Part of a small language model's weights: untied embeddings, 663M tokens.
Each number is 128 + 24 x the weight over its row's rms, rounded and kept within 0 to 255. Layers, rows and columns count from 0. Numbers have three digits each. The size before them is the row's rms in percent of the matrix's.

# layer 9 attention output (transposed), 256x224, rms 0.196, rows 18-58,81-122, columns 0-111
086:171131134137123151104095141124138106173161124107154128108144081143178131143138135156178110096097138081098087099148147121151170164117156114127132095136136164164129137133142138138131150099099134159118145122120135129125115123118127106147090141154129142109111128135163122165074118123103087139143115135099141125155130116109124154132069153109
088:116117133133178151157136183145123137111133120118148138121120117132087139093108137103132127118096130102107140122119124115176160155119130113148133142140166153125135087114070106148130165169108105136130106126142190147168162123102120126118091168118105123126185081104099106126121152188122090131092080151093114122116105139133144160116105096131
094:168169120090122121140188074101181116124100150119127133139109111091108139163075102163152143133172146128128128110139160135141098141140147126091099124123162147071130072105146134126111151163118147108125143136117136137134160152142139112145111153122174152178086137105164159111138131104111134167099142096136166116131149107134129116110116129143
087:104148132085093092199132155131144142092103136183134136152142131138125159139124141124133109134152124157140132157133128121101128103126107120151111165151184104097146103108133174147143102143173145141141172093140140116124119136116123157170135113131112137127127112134125171142170154171118143135136145136147131155126150145124116128133103116132
097:112150144169094117116124105108163108124168143153118149145132120127153141157161095125130133089115101127096100151129114094090130123150110136099158144098170158160124093128127105101138099115124136131117087095106142181146098146114145170162087127144136118136102112107156132132177154130128149131119112130158112147104132171124103147117157141156
092:119121194126147130115194099174137152150105138150135142110117133169103126178162129125142098077080138114100153152130161110141129077128108083143159108140173126120128164064062150096156129124124122115104120139142135123153139146129109103117087158154121121121114103156114108125092134160130127153130090091103134147117155113124114142113169120133
088:118129135122100147099136092128168156168136129138146129128135109087158181166123152137122113135105111154143160137110124144096098158123166151077112106124134130127089125142133090146098086082104141129156174106132144134113123087125127125159105111133105139132120163132105152093105120050109138126114170093141163107148146102096110137117120127134
084:165124105154182117153172138147088132147098148139104180135117103133163122127124157133134151115125100101137094176155098104133120129126123119169147142125120105107168132091113137122140159139143114134078132126116131136149147155156117129105133130080148154211142122111114148135108134181115127077100126126130130172113137138135126143090119148144
089:129146108088096126107109088155147169126162142122107118152114171111177111132126103143122124081095140154134140117117123115080117101089130179098137131132154096134163108167169107095157151112166105105137161108117126138155155139144130137108128101116104097084091129151111157138145058139157128167170146134111166076143106137118136104111099148155
093:159140142153121151111088128168134169139146112142137114138111132073118134174136106128118093133100108140127165132125138147146148101122116157168179102123117125147159118132115087108114075137101159138143125157149151116145113126134105111140176131136081114121148134122144154129132090147120114129109144160101129138094109164106107169104105131107
085:137095149140157171150111172103072078111113111112140126140128128174131115099124141153165118144163126090129116130154157148154084129123100121149113128116102109095168127151126134153143159150140141154124085158154147128130099145105135171134130122140151109133129094137164134116122155152139082129113165119102035115093130150150136151133097130119
091:115094108121148150089111112137093170101197111104123125139127116067116130103138104118110150122092151149097114150131115100094186121094117134159136119121108150168094136137107109141114123095125147079081148124126135129103143156118120142113151140117100135081119119140106118106084088098134139144172130095101126100117119148111174105117102106123
094:106132105139143109154114114092125114170152138104129124176187106129154110072151147127156174134155125109154140136160155119108166146117135180160068165131131111139131142134144114127094093153124123111137116134106099146136130080158122106130138100100086122100135092163132119104117096096122116137162087069141086107137112159125134155140137132112
090:136136148142161103141154113068132089109125123130114144153111174102110106143150145156161128123147147106130134139149135139084114133144133162096122093116113154131131143117121157146147123160138098145112122142130128137111141116083080111118152128121141162128115103155153106142123124081110129113161115087134151209156104161141075131129099154117
086:106131166146137152148145113115083080119127135129152106114135107141173120114140154151180160167120141116142120109142083126210099073119123095101143108133109138081141163165128120146085109185144120167162119157125160125130113096115132153110145098141110116120189108099113097120156134162156122116107152135124083141099160132165126138142098115108
084:168138162154187108172112135115147097168129075108125123160120135131101166126148141104117162137109137102111186124103181201189139113155141091103112110131100133135108119099092119125131107133139174168142104175101121095115131126127144101142179105158095132139142158148113123134135140130134126105154109171150119116126106116143113117120064136094
083:136153110125106174118129150143143095133110109164144163131140114110139116100161131130124116136090106125142137139165174119150124126113149139180141108152113151177138129109127113119091139095081156113166142164137100125110136128135156134127158116162107101142149114139126133147105131104094157145141155182080081191083184098118122132130106111139
100:090152125125086140122112153138125100142150131141147145100113158134111161134125147111119075174158129148122132114099117130124142099138147078081158090120118147102059119091147166122121110075110143144173125172146161088099125156093124140191113123133126107153151140067128163126085147120104127139087141121138141101116152115110152082172130132128
097:122160131116097119126124131148161136093118119152083161130122186140127123179149116078104105079121111123117119141162106115110101146131138136174125122141142142096135125080146139138163093137107124120116086121139127150119118131097103105104085161120130087103103118156104090140128105177125133163139102139106108127123141116110105115162159131166
089:127142123111151130124067120119153140113178152120151085109115161116122087127137119162131110122166104141145132156126118131134093108115120151139113150154158119135102151096156098086131147176115072133137148112085180138126157130088098157100081124105123122091106118183109147162129071098122133157146116109119151192112113135130137128139130122154
100:136093139091143158120183129075101112102095155155074155121142064136129101094123126122152136146143162123097097115106084161173135175148085098129116134153111163093112125119116163125140130155130141142120123168137145139122108117109127128102156146083151124169149113137148137173123108104139120095122134113144095139135085128172107104115135138110
089:100139132150138112128093135140148113163107110109121104113109136137154121126113130096150094105143130123121119085150100100198097147123135110066094100148120151157126141126158099105094122145142109112136144119141142117116153094108124136123105122115161156168092159114124132133127164120119126161137076124151157094134120113150131133093111159127
094:088137154114124101166125140089152066092097129089116121117137127162152092141091111118133146141138141146098101183163140110185134117111123114111102117137143148135086131130124147136126119119159078123116097106139115089128135143145146139106123132111155166132143161131094152159130129152129117136129113139163139124140146091139134093156175084166
089:110113062100156097129149112164144098094143086121130101104163135078106148104128124115091097129126129117169147159117124133072119125127173100154088136114084143135103095140109109146124091142122118133110147136136131130101095146139116108136113156140160120083124103118138111112112145092109084130128108128153126083164124115153115106166154076115
085:119097097102135103125057116149090151134169118147141121171115162106128152141136084127162148099108113132133105153148092104123139101150154131135158127098123121160146094125191129105152127111124136121143171124141118141141111124090154174146118100139079082086098113122105158135124106175151129154129131107058160158121154136114131116142114150104
085:135129126142152184105095155173131131144116112140143135135115155126100125134101115133100105096137152164124145150115112088142104128109105133174110063159116144129140140089135117119095135182166118133099111120139158136143124137118126158128151145161090130093108124159114137108165140160166095099106081077074142102085158072164109106117107118114
092:080153095152146093111115111128179113137134135104116127148129139124175153148153157102129194117113156120147097140112166137161157121126111150085110132115153119155119154118114117102138056103112193123169118112117112128126130109174122107150159116075099124125130154148141142104092111110134154131142142091149149144170136146153111116124122128114
087:146111123139111152139124133101121126141162126113149088121093180138127139117115118123103166070135139112127147123133123150186108117082145130125139137098164094092095085147135121145137114114134071175107113134077171143156136137089100112148096160128147113101110091121137113184175134139126191112139141092170118083098100120166126157127142150131
083:127106123127109128171193109118122153147113134126186121080134115149165163129101106135127171117120100138147099152177145133113087128102117095137117127143137137103163101165141065136122107121137135130153113136096111114128120099078122060114113135125171121135114171123124128157134108149105141127062169149099115108119164078136143125093094145144
093:136104177170158133106132104169146134127144117123155112096092127129133147175112170142104123144119137119121154115069122121167121131110123109084138122133149145131144142203092149129146137133136129130097131141146143079156147121166107098135136166134110129142132146126142115121096146130124071173117128164107128102099145099144131152113112094130
098:112086121088093064152156103121104176159143120118139121110111112159132124123148121090062145102130125126148089120136149148081214136122135107144146146116159098087142087124103127117150134159138139115159136153150132093132094120158152127148097100104109101120134159161106156136100105142122144114113134127129144162107112103082119139109159158137
087:136095126097108144119117142101126142108107136119098116089123086087123090088118120159132155150137137115120146140118139141176105126157177166128128111103123146116085116135115162151136129123110112088149106212165127116154084133120112098079112157103116105150156092112129145123080125111104082108102118186127073121145114106119120150107131143135
099:120136113091181136124116088125145088113145142098134089113153125103148086117102135135144151128135164157116106165161142126120172105112122144160122113142141103201136074140128131110118087107135095088115151142098121165104109126151124139107174097096146160112133140117153136129132082116144134108133131114128160207137108114140149110123121132119
086:093123129127136152160088128156122119098097120142124118179119125099111149122101097159140131152107119124147144109141078123164151132174115139100147154148143117148105126205118112147136088128111119130095110097126151112148158096116092111123142147107144150138119111134077125124139121145115100119129145106147126138104101150130184129124121098140
086:123151148117105153132113141155103138163104119181127122078139120124092131157131129106112095092143078149168147119099136156161109070110119116137129110105159143113105111116118126147134109094132066146160122127167154130136117101160108125175082134149168150129116117094146111125164169131067133139117126125162109129092146120134143137094149133168
087:117118149145160126157189102142106138126138150137109133109073121129148130116119150160134148124128123085167151153120092097200099086109147137152115129150121143104162154095146141128126152152203111148106110131089132152136150145136108102115171103105121126143124135138127160094140094162143145130112121118171102102106108148149131108121144162142
098:152146117120135150067105130137138110111135141114167113097115106115120107125129132107159106151117173140084133098078119127153168118123130080102139104129146127148097111131129110160136149169110159113095121111115165090144132138146122151119120115182168124147115143105156108168121148087101127157139140129092166101099109133165090173137127100085
077:153109106108106106109142145113122119181121143157103134130107130130116120141124173126107146113160087134138135108112089124060174146157158146114116138097134096120157177149158140118117121115119113164146143116143080148188148107145144117136091102120103123103099136103107149102134152080130130162149122172132119112172145116103115153079130129130
094:153156151148125093124104102089129140154122149132116106135124122120093086107119095130130116124130124107131124137144109158097137152137095133125111122131127095094114131157170120138091143123148107109135190087145095123163172128141116139157147130108119129121136107124106194134136125114088152114136153127168139052147106119086106074138130088123
080:081128151113121129125144140113149154089118106126152084121108105093132119140172107113146122092082171128121162148143165145118143131113169156147136111088131147129168128126119129181143102106100136111152126165098135135128090130117106136126128145155121177109134173131177099145113084086120151168106146121141152132162121137110073135118141145115
090:114088113113133162072171149089161099139133155054144144150151152104149147105103121115165117127168148122065097116137124132124094156115141101096126142106078129149124120171105142114136123121101155151101185101160139138113148121149144133146146135104124176120121102140138148135103156100119078098145141142143121105121119100111142151130115136117
116:132131154074136173123112132084114139142099100108136164109139070113093098122125135150125090162106114138099139138146179118109145094121088124138110063124107177156119159067113105132150100136155130123144104116107143113138122159071147112086091108144145125148114132108142097134109156124131126153115159136112162117130120110120097172110128118154
117:118112086114128127152174130130144145173135122095145135151125127112127126165167088114140108104137152141129122134136114158128141173108166167138120133088133087066114105083112149095136128123151136105166095118098092112144102125100159154113129108114108161149136166137097093088141145136142135162084145092140080057164120151115111151130157080113
105:109127147130151147131127107108131119105163131126141101127136104181116111105125123129153157113159156111140145135085118132139109129137108105109119123117122157147134178087107169158142082134170146064069169133107132106157089121120118103155089094144114151081138069135135128099162156109132159119136100097137084154155157094128100139151141144163
112:098099136161120131113125150104120136155168144139147123131133175167101141151122127136133088143147139143131112159089116112110119138105125132145124144137107121118134189150151141099152085136172125156125118120109149154179094090121144125083144116091166190148127144142145074155105127101151141139140133069142137164112139158158129097116131130065
112:132159102154136121114099112174109181137097114121117105171097132076133126109159151117118097139100117122105130148160148164138130124122178159111111181099138099121084108072115117125105130133085127121117109124135107075138116133121129163147125131142102081144137130153106147118124101139133120122097129148177163151155141154120169135121147119190
106:137120127123121109122113125138110167121084105141141113124145129128075114169130108090134119182123143138123126134092109169160147189099149095129138152126096099108138138131112138125098146143121151119105105103114138125113110104149097067114125108135156171134142142175146108121138181148145111105174124093120077101124136148101126099163171110118
119:112149139123131138125104118157135132135157137171125154122154148115137122150119121132119089159145137130149153140109103128144121152143169076116068137139117092110129111150152139153149121140101113134141143109060124146130171129171140138100171120132147131171119114117146156151164120118152135164133123157095059200118100124158105130161103130103
102:120083148129157101111107112139135131096137114126154126150161110112088123161102102135150145113118127121140096125147110099155171144173118121119171146144147143130084165212136096176135099144099120113125125144140124124129123166152121127121113161176139135093118118130106168136148116101114131109141098122199099176159118120125143116147138117091
112:126096157132140118158124111069160114088121150146138106142130117106141138105145126161137150087138094138164150095169168131155113134178097131151105162146175124134156169137144147178114096096154104139128115123126092134087148129122124139141140163174097095130135100126129147105114160129132128113155110104124101112096139162109128117130174173127
120:131103126139143104130105117142149111084147147172159148133137137117089122118162140118104163094152126123106119126117149147155126115164111092180111124138131153121139152084089113151111090098104109107108127145148151139081117135105139126110113160139150138075117129134104150098132161128152145082106094087097133206160134162095102144108140117110
114:150134104096161107126147090111126133160132126189171130102161140168094153118131115185129117115145151117104134101137116159116119146166132137145072111131142085117080084180161143129140134113201125081106120144180132123095155124137127142136100133135156137121135167145139093150101130114116142124098168138141092163126151131163118151159100136100
126:175151115132143078084125109132154156145163123153110151109171127121134125124171125122121166132111132153139110113116137143091139123096134119146170121142153132136150169126071153108144093143100112086141178157137101109109164127123138130152145150140135146108152148102115180160138133075153150140149064166157147181134136060166132107121114147151
111:153126133139116112145070124099078143152162139148124108159124141141148126119152146152108088179149117093110093111154101156100098112135177134145142142118139129175135114095177130149106147152114121148135166116087090091160114081155150142150165106141102117161124110128158145141093146150153140073142117111104131121129091125122121101130142170098
112:106129126076135089116099165097151132136160105146076108089131130130169131127103143127151051152071121149113156126153121111138141141151102119100095110153079107144138106108083159127140127111120111116116137140092125142159102137112119137113154094139139138094082125099132124054100157121135135152112121123102140156101120114164095156181117132132
113:152127098174147145137172120161144125141154128100102138130128108126190085072136160112087123120142148095108153156131126145172085158132118116106169171105155136137169153119087150156107073093155135126104110162116129153142152138112155142095116137105116149134166170104082136082108092133121166114148155098134115114127142147134126120144155107139
118:091146143125152168144084140131083131143140147161116106144147123149060138124061096138130075127172109103110138140102139160175170147120124140169080143136186153139104111107138129102144093096123157122132112157152092139121120115123138135134139113129173153169100118098118102128164156141124131083133133121101137172147096155160153100126147148064
121:110109147098122113097123182137116136089111109134134124155103129167118094114153130100139128137143113148121111123142124121136065103063111132121118152138096117093126134148136127136111137133099122109110152103147138138122108133147140131120120147100117095090091110144143131111114121115118134134149089102128076168140159129106164137072193090098
103:115086141132102140114103128141097114123109152137116121084111151131119112160086170097132172149123136139202122146104064115171125154137149152148113128132116116152149120109119155155119148116119112137133154134104135134136115108145162107116148087117132155100110126156120134148148156127129125105137143094096185193163144126066094101117099125136
102:135126136115129110120136140169122141085125090134103130097102105095137123114179153137160126120126097113098132097181107111084085180135153118112139141160117151135173179132147138191153137150076118136101119074110098128131161145103103124107170114146108117074105122133090153077136143111129142123134111143125126089149091176081085170126162126170
112:110116152174133152113176174140107152143141147157149138129142143125100123121122154146150125135121090140149154137122147135124157133037118150119115121104129131176123162120126138100143125160147128111125148122134131114150111136097156123167120155134115126145111137110130163107157151134138118076120120087144179164104126091121187106102128118129
110:114121136139110173147134119157142116148138148123118117136141119110173152149125119137124107121137114122145154103162118132096129125153120175129110128106181127144129120228088135125139116099091125160135134123131100117131139145130117133155143138148117122152102127089140126119171141145144141145113173092120159049139113153136163115137135125083
099:109131126131092115137163108107145122105093121151127165120141150153106116129117104101171128169112126112144106125148106114137149127134147136146103038115131138155135127202106132110145159144123126128161129121137140142103123109112137117141147117145156137123119124107149084070130143154122128103119115104138112125166160144117124122125111119100
121:162141105173100123142192127127131178115155162136141145140118127104148128118095129162125162163111119118095122118171133137080121160125158137124195152103151115169147118111191112088162138132085162180154116114074139099116130130154155137121119134127094133159120125093112147143114134176132078128154094124128116100092110120157102109145153149108
111:128131142100141118068099122144124145118091117154131120152119130170080139127109141142124162136116127091149116112111103138130090131177105131129100070144101128147119098112146150146104140161143146113084153127155150121102153112160101113174133094134164061089150111169158143152118170106096170133131089088116100126143144136125078119117102170070
099:118106087108091140165104123115134175139083151139134111133115167126083125126118102138177070117130110076131133142163160143118135170137157166170140139154162140128094114115126162129129111105136148149144135144107135126135166097157141135121133132125111119127128130171119117125110084142124141127131133136154140214183169138125100141124137110116
110:092135130113110156112160155120143107123098089098152126137124130199163083081138142110138146126117165137123095162101156117122125098047111138133115064121078130158143152123141157133111177140159112140124134131141150127139159095125126117141132094096138082135165110124151092126102117108100104173150123139122080076096142111128137111130125127143
118:138105087143129138114157125118160134100102132107106120122136164093099110129155126090140117150107143156139126147139139145143081132158123148126171191165143115089128140153125102130124121099150147093143101150082166125133128139124111118130100146153128153117162150145124117118110131164118107150103172124146129125153146157106125156111141121115
115:165123145123062123158147113136095107119104121116125118136131115090127124143135131125113140151120149118148176167081138110123129138119142140154122096125160100146131092194132139131131124146184090130146103146139093109136134122077160117130146144141133175151148127089132146150117133117143129113096093181075168089134144129125098132143127180160
112:126135118121105141131106122107148135101100099163132128111101096149096113114163113154118097143097104115134143125088102114108129159191148099099110135147105163089117142120209127130122132084182147090122095120111120126098150057137110150118158086124102129149127150155110123116103132108086071136090131093109114147111154110132107144126120108124
117:131151121136132098122148156134145118138114115114090157124135153116129096081143134126153134153112149189127188143143144138182125172116124125085167131130117072169178121100098138128135172155086119144115158136145116160131144158175120152141103112113121134159139107112147099119146083158157133082140168132133160036134127126134140150183186118126
129:158119106144126139118127189134151164086112120126108105100117147136114129104123153124160106150106128147150102154161169156119164157116138135122127103132111157118119156078103180102126120126098137121142077121129122126124102123091094112161179120153132112153106150090110113075151161142143144076103135072069126078124108147159136119125138126167
106:158136127128139158158132109109105129141167146125145137132135137132082133168103110116092158123143140119124134142137109166183095145158181158231190132118155119105150125105103140152131137122100116115132136107128109142138139093107120080124176106122154156148153144103123115139151148126132157119144100122130093134155123120111091087111122133116
106:123145140142130143138201101165095122126119125139128105118132092132141128124169152126094080128130127159129129123085125132148156155131158100122102228121096106122155120140113132135107155114096111111079115125122106130118115104166116114138156118152107156108121132127142128100143160101138101125126116125087125157067139155098186122147142151132
118:119099119109148152083157142109113187127138073142152110134137116135136132139138112113108128142116106145169113135125115149086131129060148130106177142084091174117143191124150137118118152152112130132117141116108114078155138118119106100154114150152126130131147095131136115121168119123088115171163127129166111040114118104168138130108147110194
102:132111126148077138157184130147113104077127136106126157098137120103166113168129139100121127151144163103177104124086123097164100115098136088104094112090100128079135148171169140126140126162145106132159120106091104095139093122109116119079167116090152147113115155114136118125147177125135130131152089114096113078150132139130085108099101107138
102:147099127104133093143133117080118065112142116119156088155103117180166123133122147139103158125116189081132096163159109124079148084078105155183155098128140124101143089128111123125131138131089110119175138112111117157180130125102161138109147130113121154134132108115161110124141123143123123203139106134110121127081092132099108104137140145123
119:102103158143110164129038175147147124136123127102108195140124130129125088133116138142135087172135115143154134163103117141140154141121169153076120153146113103155100121157089147112085103155085109114147154108111152120129144083144099120140106131113111127124193146150140101163144131114106143135114160132134124111130107146107158125121082124127
106:123095160128140107125113116105141144162126114133120138128157113081132124180138139147104145148108104124182157111136142124142167128141132128140090131172113114124117121112063144126142159132126115143113158143166111117129122102119151102179136149155099086134143085155119154158164130140136119116146165163117103128141141122121142103131117122183
127:138095124109102157124127141118119170160138113159118129124134124149128134101115110133115071178158131095152151118127101145145123126114136139139070111125129142119118098123122169105167105137133169118092166114096118103114125113147138124179097104112172120149166109147164144154148162179132155162137101160118133197134142112159160131101154141115
107:146106125113140153149164129102119124146102159139139106120133102144151135168146108110141126116146143148150127117157148091088122074080132109176127125097125102123129132108075139105106193127110145138116128169171092113121092151084160129157120137174140107169112137147113125124137173104142132159136153150115111139130130154098119122136146153179
131:103114097134097090098153132154127135096137161152101125123162156142145151083099142074117154116149119133118117095136130114108136113137113145144091122140133123125067087126107137105137141104100128118106145124154124123121108119163109121165092167135159121142111117112117123075132170160103168102121128156140124138102108144134166118088102161153
104:125154151131166117100147148167114097121113156156102120117137129120148118089140163120085152093146126114142093161081093123148109104116149109116065158133126130121095112149110123087094145124091131109085146115135112120105111141145126160150203150166104161165123131137157129134136152112107146141094108108111174091086142138096170091149102139121
# layer 9 attention value, 128x224, rms 0.073, rows 18-59, columns 0-111
095:123139130103111092163108166100110119124112140079108101093092165157124124103153135104148127123143173132130138114129142100137130133137130132111105129105086096089147105143172150119082118132118119099149140098136146105152122164103126159108094138146112125109140118120127121113129151133128145133181088098127180151159168144102195137124151127081
087:123153109153131099144128157190174157135173154127112161130132161121161121098135166152136117115134143114140127084093104157124146125131119093099113112149114119140125175101129118131073132117130126103128143135134130151156082102124083104132081174139106126084114071113177111077149136129125130117106120158088086110149112095168100165152139162078
097:173108170138118093107147139131088145166095141123140153103096158109142122067181177111156129129076109177126122129112134084153113119146147149134118124151106082140124190132128163121131113171124104147062137122132109147154086132109126113123182134172144158163101175142183124142140123134134110131135121134138141127112122101134159108156119139088
091:138126106127183139103146116118131139148119084135106136126069127136070105145099115126139128142112109144155170135134109171178143143140142151129140121120114100144102142115145106127133110099067138137127081138172143145098142106150152093107120105120104075103122112107113094121156132119170131131137103159125155123161122117107117081122095123110
092:157169148140112096130112111154134112155078120126099115133104117156125083105129145143128156118121130107150093107146091147155121120112149155128123148153142125134135131142115120117150152143076112126107155141151098130136113085092139091112111103150128191105154114119101116179119104141097092135163177104139136146128179149155146114142130106150
103:149104161100153141136175157187126092107139121085109136118130156106142119101165131107161120125153137132150182128118117104094117090124152120143112122136088107103074108113171149093142137118132123096090161142164164135163168145156142134130109152094116114139140145101121159146093111155125101109145105122161133109092078140117075121137114118134
088:105065173124142121114082096146134169104132129111143102142149105153074113173131086143101136149154139109067107139148129139144109134098155099117128171146135162129109152142148136139133099127101162109145152124161090132161131118163082102164140122128167119113098099099161130096156109138090128131125116117149139129112072111168117161135124136106
092:153127137118135113171125110120135119113138091148070140151153104097103099096093117179148149121132156118135154107170112125135110130069132163159125149150149130150160097186156153177094087093179110117126124145105116121128189099166121112104115110139148127135119108160145124111127149128142128124105132112145080102118092151184120174152187146131
099:129092120122109103130126151153138114131095108150104168117146131146107107150151139139114140071153171120127100119102118150151127104093126089145148128128120154115136157101134129117121122128091133117130107085129102124140141128130131160137103100127138070136094111111129105062140107135125161097076093105132128100144146094188124147131162135110
097:103115130085100132121114118161133156147078126111116143084141138122098132100085139136169090097114136111146118128124127122092109162150118125120079169091084162161092130147103144088116112163154147188124085115161143105123109131117121151158145166100124128110116138175129094147132140121148145107124163125100104123081110094103109095144142151133
101:143091136125153117134109140149126141165180149142144136152157144118118158199128150129131126174129131122118105119113133187087149138111134073168163138156136160090138116085099126087140150132110119158145141154108118103121092107167115094150113126123118090151146132104126109117121105101144184138131095141134125129158167140120129120117107179128
094:147135097168129129137113123059110159154108160118179088128134125130158133086137147072178073105140108111171136139140105125152092165186134119144160125142113128141112128158165157120143151116118139121115134106149087096128142097099129122088146094105111132130129142148085098125129162122123139120110122159093119102131095155097111117183111191100
093:098143079122121078143161117113123069087167155136094109158141099133147133129144166125157083140119160135154134137135157127100128101152080142122097137119092111164108108160102131134103142153144095128137103143068134085165147132114140117161145129123164108115135106159117146128142097142129123113104118156139141088113136174114124107129097131134
094:141133134154137147119151122101108149121100158109096150176119143138130126135134148092131152163136158110145090130126099141091110124101161064151143127160127137136138125130063142122105174097149096135098115117106146157110128126125144107141118131128152085128154114130130129111112104147120143118143137165101128092134126108175158166141193125040
099:156147117130107117160094128127097153152105140133118149124117154092088141047107165118132141092112141169138164153128116104157184121141171152165129073152121166121105115121113114102138109104094111121103108093138143123161089113108121163134103127129105168105110159155140148144186171162110146133130124108121122131170108111141145116125168160137
096:091120115133114125097133122130141148144143131158141148112131117105167066081121136087154147139126124135132116102141123135143113117109113148070145112143121163124140139125121152146120111089071174121141127141170109144128100141158143139069167144147154103115125159109110168116119133124135109159117137093127133147146178127152154182121157109139
090:126134160128135127143198094126129130103159132107108101099101109091165145109138153124106118120218147124117139126130083106126126058111164158141136135108152120109116113121142102146121166124153133120080154146130110123144136120118142162152150092163138112132125105104130110127136114121176131141120147143136108131124148112126108117114113133119
092:114121130089145100102168182130139158092165184182127086135102106069153124144152112141119084108132114073088143081119121134149132164106134142130151174127158143127180165136192126176104130088118161137093172125138110124112159146133119149123144100138135124108103090114118110102104094139145127113137127149132130134141102131134097123118136127113
099:123149119157152087109116107111133169123119160119147156134125163115116187156136131086140100150103106131174128129140147139158112111115136149182168097186138082149112167063091129119164142156126170162108111097108127128086106126154108124140108072156116139133125110143143133114145144099160138106127094117122156169137155117139123103093186132140
092:144122125131112149145087163089125131100159086120124139132126132145119149107133104136180146087135136156157143084143119087082156128119148144110114080150120120107136067175096102104139141109136118164148135109130123108132170166116129147117095152083187133151100096141156156096116180128130131108106111116116155098151149147141142124141141136160
095:127132149164116077126150145085160107086119102088142079139143135163191164097201149113137170113162158118135098099167153132121119095126150119128142167079153141131146138134082154137127125168149140100145157103116133152180134151110141141108118159131105158129152092084148126151161152149121146139145138086126133143153150126116097114099138119180
097:158118131120155134149067112115112161105132171094193125143105097110136143160135077116137145154101101118115155119114137092158104135107146137134172122136116123122122098085127175109136131138115151175148108155129124067112114122133144092090109123079094130147120155122104113127100143168104129089167130111096151156129114131127149122112115112141
097:094149154160164112112152120126152139146140142113151167104119137177145136117091153152136141095116124103143112140089136127137071123154122138081120138090140191145141113122142096161123144121119161107113141090126111143144111094143155123126167125134127101105118118149156108162172140151115092147148127092103072121127071123103104100118105152149
084:112107130138113144107130097132131167127096150123127134114118121149101111085143153157169120112137113151109153165122132150170149147124155161158124110138127120146139155100143090137125101106092105141167131157149090162090148086160142141126154126147120092093131157155099101141151109138117134115130123132131113141133162129069110093204160119106
090:160106134119120140099106105123100137135131176165169138113091129131177108126106150122103111113140086129161147120112139111087144135091121131105068111178138109154140157118108134144141142151156142141130146129125143085118081155097123151127177121143120117119150124163142148161106136086147127155161137136110108142113103149128183124168085089145
095:147104122156117129141134111124146127104111160136079099114110125142106131125123125161128141136107175160108130122114104142108089130117110148113154180135153129083146130138139071174088153105111152172138111128126150170137156132128143100132124105191146098127123108117184140176143115149122155160125121141136112175120146149145143136140092101081
096:092096130136112115144116118117161125123165118147086078099111096130099107135126125159095126185124120108133122168112131101121091149129129114160149148137116086093133125135089121137133159141176143126116133119108136138139105156137125132088118152135094116124147096139139107157169133107106109111138157139124138156135123117114098088169100143111
092:115142142124125129104122088119119077069096159147092111135125093121128145096149138164143117139102107122103185129143129092143117136152124123118121122133115134139111173125146145151143121102108127153104119133127101098128129106113126127121148148165105133136123159198145102128135093156074075127149125134108111130105165123132119081158102129131
100:134186122127183106174101108110111136126156103129121148157094100169141104133120131112152133136140127114135135121106142121102094096148104093142135133138153086155135138105077136131122141118123151145143146153165126094136141145129177156139114096091135121116139088108083154149106102149122124160160095116136122108074115154099124156130099122129
098:103132106093139097144088129071107103113110121177121126132091130125120107115139160133140149137117137117119155105174145111149140154111077167174171098155174120130135105076112125122067128115071101138129098171111140081141131155104081148138102121136134165144129101154126093122122126117140127106092138063063125127162124144161108133090127111138
089:130106154180128132165084109114123150132127137133085149112158139142118147118154153150138160087127143120133134189073069124115088138178135166155153119114120157125145122122136158124125134138112132086106172112127097127150095124128111099101146119134116163138133131102149091108113169139174149142128163159135157134178133127145147092115137134091
091:139126166124129121169148149156141081128081137147097135166125111155125126098161146163124104153124085135136127088134133111112150123123143139131143153152116111136121127150117155130129135119115123161096178142163169086130118098179159149167132105170128157075076159090119152109075125122149102071128140118185116111129109102142152130130145124095
103:135120094090142122129063098133089132107136158139186136145128173166118145152093137150124155140134104130163095135145098172094146114087110142090136143108135141124134167124122153173104103150090145124098130144124091133136096098130117102139155131136123139157135094112143143117096117106133120122125155132136150128137137147114145158129098142129
092:093098135128117077084123128115128092109117125133099088106106119139165136112146135122069170147165140176148119085125142092134101090106123109130181104147162123113145155143131082132147151152168103112116198130126117131130093128114129157055138175148106165131130110128143106127151097109130166109097125110144125129123141115147130110132142077106
087:154118107130127108148123165113148142103170154130106090106086145155146108120101116103078155135121115106105125140152126140108139132148131162168147140135092097135096107095145138155130167134134151137129161167127114108140083171163128144101157120125088164184147100135140141087115105116144157191129135166133156129140115129081153141147174128137
096:136112168155101180106116125124056107128099097113107164141144152129161125098122097091143135106131113138170130130162135132135114095157154147139115080118141103113094136143106086098124118100100099092164122141104130134173162145160147120123135157147173134132128116124108160142077101149108136136147112152163160127123077119134107141098113144132
089:177103183111125111097183151141123129130141091118133123147173116102088123144120128140144177114094125130150117122144140136131198132120147134097123120104162158122119111105140167124127128116138151163139152128125111154159161131127131123121142098121130138130156121108090089074115123136168119099119166137107098138106133155112123125099145125168
100:125169125174130121154135142154154149116131131130142162107105143130123098101079149147157088133130084155200094085102121148122142158158120123097140128102112137136132106135107132102076139123110162089133154148141137127123161090138152112108119202111155120096129170097119115131156183171160128130148123120104125131119116114106096113140151140160
097:146103105112122143142125163149110124155150115179157123112117167126107138136143110138133142124074154104147103137156108118103152124056133100128133124107137056159170116115139161183126102154137101110112122112075130126139129182144169116107127128172125152127123107091115112098138181113126141109107146114135091172160167139145139158141141136129
102:100144106147126125144152108144135173147116111095144191143140145122112126101123159123140119097145158115174070085097134117112150097088130106107134153104130136157110105127126119139105107127106152137121148128121138132098108124113136088106118153132111107142131142092108140136128124114127147080090146091110113109092089075173164154131133122180
088:120157169131127133124168105142123118122117087152160119105159100091112139093137132118126096114091126109150123139133086123120166118135161140122142144088097154104091080126126140120113188092115138115139144137103165102139127120121152104107161111117121170146127117153143139135113139085098119136106114087160133079141142114180141109138119130150
100:139088143118120098151107085077167139102188131131136140156148122112148125129103146161158109161152123076144125096130145111136132115124133139100110103148142173132159153100094139091103137130172125149124142089145108148144114096159119146105156124112161129106128134132123118106122077139108159092125146119120102116107113080134150096091144152110